config = dict(
    num_hidden_layers=13,
    num_attention_heads=10,
    head_dim=32,
    intermediate_size=1280,
    vocab_size=31569,
    rope_theta=3410.0,
    bias='none',
    parallel_block=False,
    optimizer='muon_variant',
    warmup_steps=39,
    train_tokens=428200000,
)
Each number is 128 + 24 x the weight over the matrix's rms, rounded and kept within 0 to 255. Layers, rows and columns count from 0. Numbers have three digits each.

# layer 9 MLP down (transposed), 1280x320, rms 0.0338, rows 995-1044, columns 0-63
139128148148167125114130132105144122120145111137109167110137108137142127075109092127112119153170131138179141149135122115099181132107126104122132091119097141114093118081153126129127144104126160
100083100150146125146190117161157113162135100147123127138138144146153135098096142119064142104121087135121119141108098129145166106149154108115125106149136092098158083125119134136116116143131119
134164128175167159149119127135114158107125149144117114123076194143124132150111151107155101078137148113129148112112146154153089107135160137147083133125182117147134086112120110082133139122162161
148165119152160114143163124149126109123100115108131133141132136088122131144093147157128113127146130145143121115176116133116103158125141165139119135149139114113123069122117158093147140125115159
144163122127134124099127158163100147093133149171124089112167103161136080115162133105094135172122145104144154123123111156145141112115130135113129172120150138118127133142150112087170166116124128
143148134126100154139090114083128138128152116152122083133117105133100116105131163138141119126116139135126130146128100125091171110118086123114138103103156157102091139193127138155149107113172099
131166109143122125109124142104083126152161124108089165130139098149097149133091111148109140156137142122088144129146153179103103108112135102129157117122131148158137141111134149143074157139118135
083191103143120140136095080115116145083146088162103125143098109111157102135126135086104158125102111143132099155120120110099124182070053110128085122163125139077125096097118118119142121151129132
156147173128148134136110131102127168128163125093151125104111114132122144124086153111160118114109141125146104124095161109106124153130100163120073134152075129113139101096090103093109162123147086
129098117138111129123146141103160077096097102157158169132112102168126134113121080152125116125093163106102128099156108128127099138123134158114070147144177143147121100150127163150112131151148135
139133126126141145080134166159114136151121111128097125132133101113155137115123143095107140133087134201179106126101108108154153091098142134093107080085130110103118125125108157143134102147156140
125122121134134113134144110162157194153124140169111119153129115133104123126142130101072093119121153137185129128113154103110114146160148099112170143157151124140151100111138132106132138185149107
181141130167097189099135108122140154135115143130104110132081118145156138099112162116118142185146135132150098119117074155144135130126088124123124135130088108146091108151150152133103120157119131
116130128117122137130105086135093103111104123130102076119110102128210154159143107112161154115129105113085122128204123122154148121170103115130193159155097082117085110098107133091155102147124095
146111148087112136106117140150134132119118115113108112115134113124103121107137133136096116136158110150085133091131130074112150125151128107100170151122112120126178121109142087127179107128127151
124128094170043169140114145128105145136151140150129130130110115116160123136144127106107145069160142130123110109169151143088070095135093101134142125149143097160176134184055122132116130104135126
127174113144138079105146102123159116104123109160142147155074127076078092101137130126129139135138151115138164150149134147141118133159144093119139149147143147170142109137094076126106132149106101
133140165125127148129158160122146104153142119177112123161107113146142106100151151135114084117133151126143159158146158175113124141122127132090127108094107140140156115125147144134105141142127129
119138104153120129135156086131147086138148160137125132122165120103162151133108156147104112132112116179109120151154132149114136073094127126136111091124157127153101161115135132116098115142148135
148109120074169119104143122119087115097137112110157126153155079147144136125144124157119112133118150102111148124166129116118137115146146140117105141171143158134159162144144134150128130137140136
144115110144103142101130138156121131131134126151100120105100173096105143160161135149134135117131097094104160116136107132127153173116087127130117099090103137098132109092121100132161076140159111
134134138144130119119144122108131171124106132134140168128149108085130153133113129113153136182102124124088096150123140138095129095133107120141124169161105150172110165103132106125092166136133089
125128126170135130145158149152153122159131099157102149142095114071100143082154111139117116125172116079118125115156143104136118102137127129133142119109144135116136131127144108133077098134157129
146154112118122133172141159100110110168158101106121133170130149128102121122099087103148147141124161148179140105108178128163095089070154090092134162115090178175118129119165143155085110119153099
126137103112119129136131130143096136052119130126144131092141147112108123135122126147150115136100146132129122149144120161148153106116085101131134157187141094125143091153119139090164106120074114
140148126118164095102104156105142120107107102109133132132135150132142133165147128137179136149143120109141110149136170067127160129143145121153134089166136132109174073122130133116100147127136127
126152114105168120132130151159126086145149136122161108101102126131178116146155082127117153101123106153141093099132139166139108083146114091196092115129151156168123143093112117122072116125118157
172167150125124126147104092136123132114123145133150140099176134121118114156126146111126110168122123130107126135091134127123128101121151110157150127107120125122121150095121158144096169127134095
137132099125108149119119127110146108143107113138119104136163114080145129130168095135167084140113133125160093125148120167065114121123090109110151130145129170113113131151108143162110118098111128
147119133135101105148159142128099165159112123150128103081099111175152081110150110092093187098137129146093108164158131152082096129099149140123141089122153098176098085118076149119090124087088156
134138128163124165130114111126106176124122135121088159137124107125112107105149103123125093124119120115125147143082116157149127140126134142137136135103104108094114131110150199126144131147125124
098117116143122154125112108104119145120134180134132094096175095121156131150119142137119107067148118158114126132161157151147148142146146145159116121075110147130133164161139195103135111171179137
106092171129139188130150116110120157121149118148118128128123142107144138115062119122117133098099105077100128119118121157145129147144099132112118120149130114149126087093121100130134123117127138
139142093097187135149148108132133128159100137146128112116114139117134132123112127149110088151163140121137112153097125124133104145102167160158103154151139136093157077147139177100129125129117122
142121088161157135116173130132155127108168127148154144124144142143133135114085100118083129135126095159091101152121147127117148127091095135135100110132123137134129132118119126085142104096143121
122129110139111129135141141158115123091130142117149129177149130176093139136144096190094139149117139114116129090119124147176142118093116033113154128146119130107159142150153090110103107085129105
125124172147089148106151114095109107116140120112122147151137140144159126124087078102113142180144112156106108102117156136140101164130102124112119084139109127080093097123135148130152092127168158
141098114142115130154149114137115153142120114145144139074101131112140143143145086096115138094107151111103171132143141154116157116153151147132116158137093130094107114135117115131164117096094107
158109136097125163128133091134100145135128135143131118145120127141144110131083153125140110144146103172146107136154132112096117098155124107138133097116110126100078173101156100129158143129108101
129101161139102185163117083134087133132141152154103121153132121125173131141079087159116131146121146098175148149129112148109094158139106165133138120120126131055150132134104164103150139142142159
167177143159172126186121144113154152179165096108137168113141150128084116129124139138129144100148131108162126111122119155114109089148154121192151136091093135129147125135137135095088150152133153
109136154098146128115094090137113115144111124107065114152126089117106130155106135126143126125099109152105145138126157118112081144138103145111134089135133149109109118103134151108183124145146141
149123153145158148129133189108155119132168113122124094125148071121173112084120150099116162133128112147186124091161113165093112111109111149168091136130099136087068105105126119167193118135129170
123131126104134123115103110107135128146113137162168105120137129099102073166118166057135169154089123103143134093118138094159126135134144186108160139124110149137101117152104121097147140145096104
135120115100121120132115126113128131148136152131140136134153117095140102093116083108131139133165097170152110108151121134143111130121119132153167102128155134087100092064117137108079107100130070
091149130123099085170157106122138096170126133138155132181113140101131102140139143130139106133114145193132082110155116178174131134100155130110131143143084135126119142127074164112102134152139120
141151143099109120114141127143132151124170149084149144109155119127140132109122149126097106101150128144147156097170131133103130056098119115140125098122096118175115138149154110143123146138105130
114077125152096141127135124145138146103109127114110124146111131163127130123146154193155196123146099154114125189159142116144138136155140107105107111135098114115159105103088079089119144141126129
150128133099126134110134171099159144141127143127160133139083160137118058157125134109157129149123130116081111125117142099154177119130139167166182155147120134137090122126137150098109125119152119
150115090155111112102150111125164105146129142145134124173167142132126122075160151133137112161111144124119138123097167113091115087137175147110153128164129122112137124129146143145155132119129122
# layer 9 MLP up, 1280x320, rms 0.0951, rows 996-1045, columns 0-63
189141101117140100187132172124166121122124112145128140153131155093138147126125119130111129066177076132143120200126111170168119152131139148114126149188138145152125129137133137125094081129099127
104096153097086139089150142145102098135159070112137135103142121100112148117109116081144145171145190129177120173160098152125125159146115135134148154155149109149133130183151136151121152144148164
149111171114148177159126140095123148155141148092177111119111176153087098145178148092128094143142138133118120128141130144100121127132142147149172113097101121141135138116136140126128158153118102
147158128113099128155151096156152125128116169157143136140144135170134108146116158195094135138110147155127100154129150088151096098148163145174095149105137114137124164122203105135111096107118128
163165158162108142133142117075122145108195119106117065145099124150124112109151122071160119106151080165116141157142129138146180150098123136117153155121160163154107127151106165147147133131107124
185146157141149134070161124127081203113118127105145161124121103148108116084104133134123121135127121087159136136148151094109079146118138087109101091152089116120081145131127142097130139095120096
117137120144164147149105090126134168168121129126179128165113112131149119147123117156139172123078160172115087170147163120091114136104127123127166148121106157133147142146161077187141125129136107
124135118137117143169144113140148116122076149142136173130135111124135098092164133087099121104145162121148118151144110138095145146161140105147146133093159127114162145081129144087133108112108138
084087121116187138088114066158147136165168145135136110116128154109153128144152137122125117110138134149103160115138142114157099125149135092093124165137116136151136126125069120105119116124134141
099107128175130136144105150148119131059141134142113157108095106093112112126107096120104098165123117130094139137151142108125116084137106138150110150150138117135113161109121105125142146161138108
124165118148169131155159191107157110092122147149123123110122127156133132147136138098103147148144120131168105129163130151137092159109145154105138190106107133089097162114162130117157100120120135
129150094132140107137124119092119142156169088125130131132135114140115105114128102130143107093122162088127142143097112126131177140125164136169126149132118088135118133119170078123157113094127094
141116120183079113095105087116136162175142141134130128158106112142133149116125088183138129133137151134112125100078107153114120114186144136139139177137107123122099146165114116137093135097119095
107120110090077148152121171178146092085154157109074109159116171182119118119126118098153114161147131157122120105142115117124133153123147107146144170087174146129117148122186127114155117107120127
129131143124153114105145126143150139145121152134137105136113099098121149146144126136130157109155125122115126121098124138167081132140145130139117185138123153120116157134135118134179144132160080
115130157125143123142128128106119084097160112124114167141116187106149138096092140089131108128154150111181115109108142111076101091097168121117143114139143126160137133157133162156134117129142099
162134159140143133103099124112160145101166129156144142139128108172173193074165136159136088127079113090147172115106126105126146134115125125128107157152106146132124118106142101129139142138124133
143106177138144111073130176107123123138136090161185149105094119137136172136146133178136158127120119100109085161150150127097148120174130135157145119071163103135151145130147119091117093139089127
110145148146118131097119170118130157122146136151088142114129117145153140167121153083148101157146104160122103122078166166099165158094119108155105155120136134118108091131128116188098125105141145
121188153141110129131161092131128155107109144142162170119107110101101140125149127116133101120133145134128120158113156129148143150136105172115096146125105135149091083119123132139129117136143139
124113131089105087070123135113149158107082150126083145150089132100143082121116146104136110127110153142116155111149131118113136133158169147073115118139126143126118134146133153083131105103166121
125109140133160168106148165140113158120128125091144131128129166120132133145140133129104122167159096126124122134115108085134127093149098087130124129114151159088130097104139134073097118133172133
144128122157128173134150132111123155119120163120119160189120127136126128115204151156148117097112140079121121148168125129170120132122120097101134153098120164117141115118148114131095105125117136
130123118103120120158138104148107110117159110092138121120109125140105166111151104148171126119117105116148147145134143147116096116135107081098128149154122119093079141110142142127121143115080116
178130126129146091133134114088148144132112163108119129158146104102159103108144143067157122126090119119107118118119134121130087130164136171099142108111142092166172105154117137147158089136129132
159143119107158163089186107149118105125124134145096133114101116119142116141137159167155122153103116091132121123090143148120154117172123125110102173074110122117119130162153123128145118140103101
122129129144104127136112162107134095132145100089095100158119103139126101164142119142114139128106143136119146191135133165135153168117120146137147105107161167104098126145127048089161113124114112
101124101095117118120152141136109120136106119124107149127113165135145094096084100143113163141119137154129146127119145116161148146115124110141103129097141094128126114162139079130106133106120190
086185114113102098144157084137077124135110153140145137125118148086110142120145117124134127115135111124127105142113126130119125134104184137142106144156107139105108148120124196144095117101082136
116136142122116125162101154087104125122183121132157126101161158104146149131135103157159143085089152127103107142121178113121112137149125107112130165163138121104132148141113109095120104103148109
129107168114132092142131152165179153155120130140130125123158144123122093128100193088134115114141108161110123142144145132106101085133131183150121110113138149145088152147128121157141104138125102
143129143144102101180109153122126149101143129118137126144116086117097128135133145149178119073151094093107142136159144159145140145125143152141104176112088108147108141083079172130130108109134158
102140131054125117105145135114133146121120144096125129118140131133118133122141124134115122156147164144100107106146122119138117162134094125088109149137123121118183128168127158122117112135110110
137141140143107146131108095145134162115145132159134150167109122120165165149096109136140100101090132062139146116114164125134142128147136123152140131145132158210108125140092126087119134138122113
102123173137149133157128109122120146096126148116135115127118141119152090094122163179163127138191162156080129102109125099186137149121104120120118108136104122124097219120138148153122124092148114
132124104154115091111167151138126149101157129154139124120118136170090142138116128068116054127138120112105116120075148090153145110133148151124153183139120104154167132098102122145124179137122117
160132177139102153117125153131086165109108113138172128175073126135138137098115108114137123133072173137162132104166180186103141136142145136086107130152123150095140099132112142061095143089136150
162155099084090129133113122130117117138126125111167121100095109113132137135087104150092167134131096122153111112091097149153115139077147089084112140153123136128112137118126112124088134106120137
136113178115099071109111127103086135131143139149101131112128106114113105139117152148120136154100143091150091131110115118146119158108134121153131141108115118134136160067091136081169129165101117
127141166155148103134159130084144100124107103141118169120127104175168154121125138119113175110124172121092112135143078132113150139145139127172127132143126165131104135138107112111157075153139125
167118098090128073121138128113146072158155073116157115105137121126115138116143105102114163156129152122121167117091170118122146128120137154147139147148144147145144131096102152158084115096104169
113131127171119157105137079100101094136117172148115122159121108145109167159149184117140103146110100099137099112106107120148196129170143098148120094157130106155118136140106142121146134131077154
159091149120104103111123091141154107124132146100141150096123133138114159093125106149115122110161146141116117150111139131116156168119127121178147135117140152146137099150131122140145175102098151
149104124121171151095145121050127146175119143123110117119113155139147161127103136141172127121159140122127090119170146117130119141151106118115091117139125096145133113134131132132158111125136161
098130127125125143121104159113124172060118074086155118130116118181149094126110095086132155158119124138081138161133157130142124133142124131145134161134105124148113104109104163127138129152122111
156137118105135118133104143099085088121115145120113093146126142148111124140122127120126117081106119129112124147102148101137180164126144132142149093136120126079103116104106148067162082094135110
169073103111060125121098123142138176114125142109104091114168137102118079090152136118089142122124130119109137120133146171105133126158128125146105122104140107142121146092128128138102123113114157
121151169138114133108147072111140120094161139118119125074100150107139166104135107108117150082088166101114152151093118141115139139131112116141109141117143117107161157121129140153110116131129156
094134154143124135122125115127104091080159073140124135133045114176096143143116163150129119167121115105099128157092131119150139114142082136108104119146140107097142151148102090144165053139129081
129108131146113120151125115120132130147091101112170114120154126134091110128169138127112096142134103134127120088128143116150125139139152102145149118173171123110111123142155063140158080117079099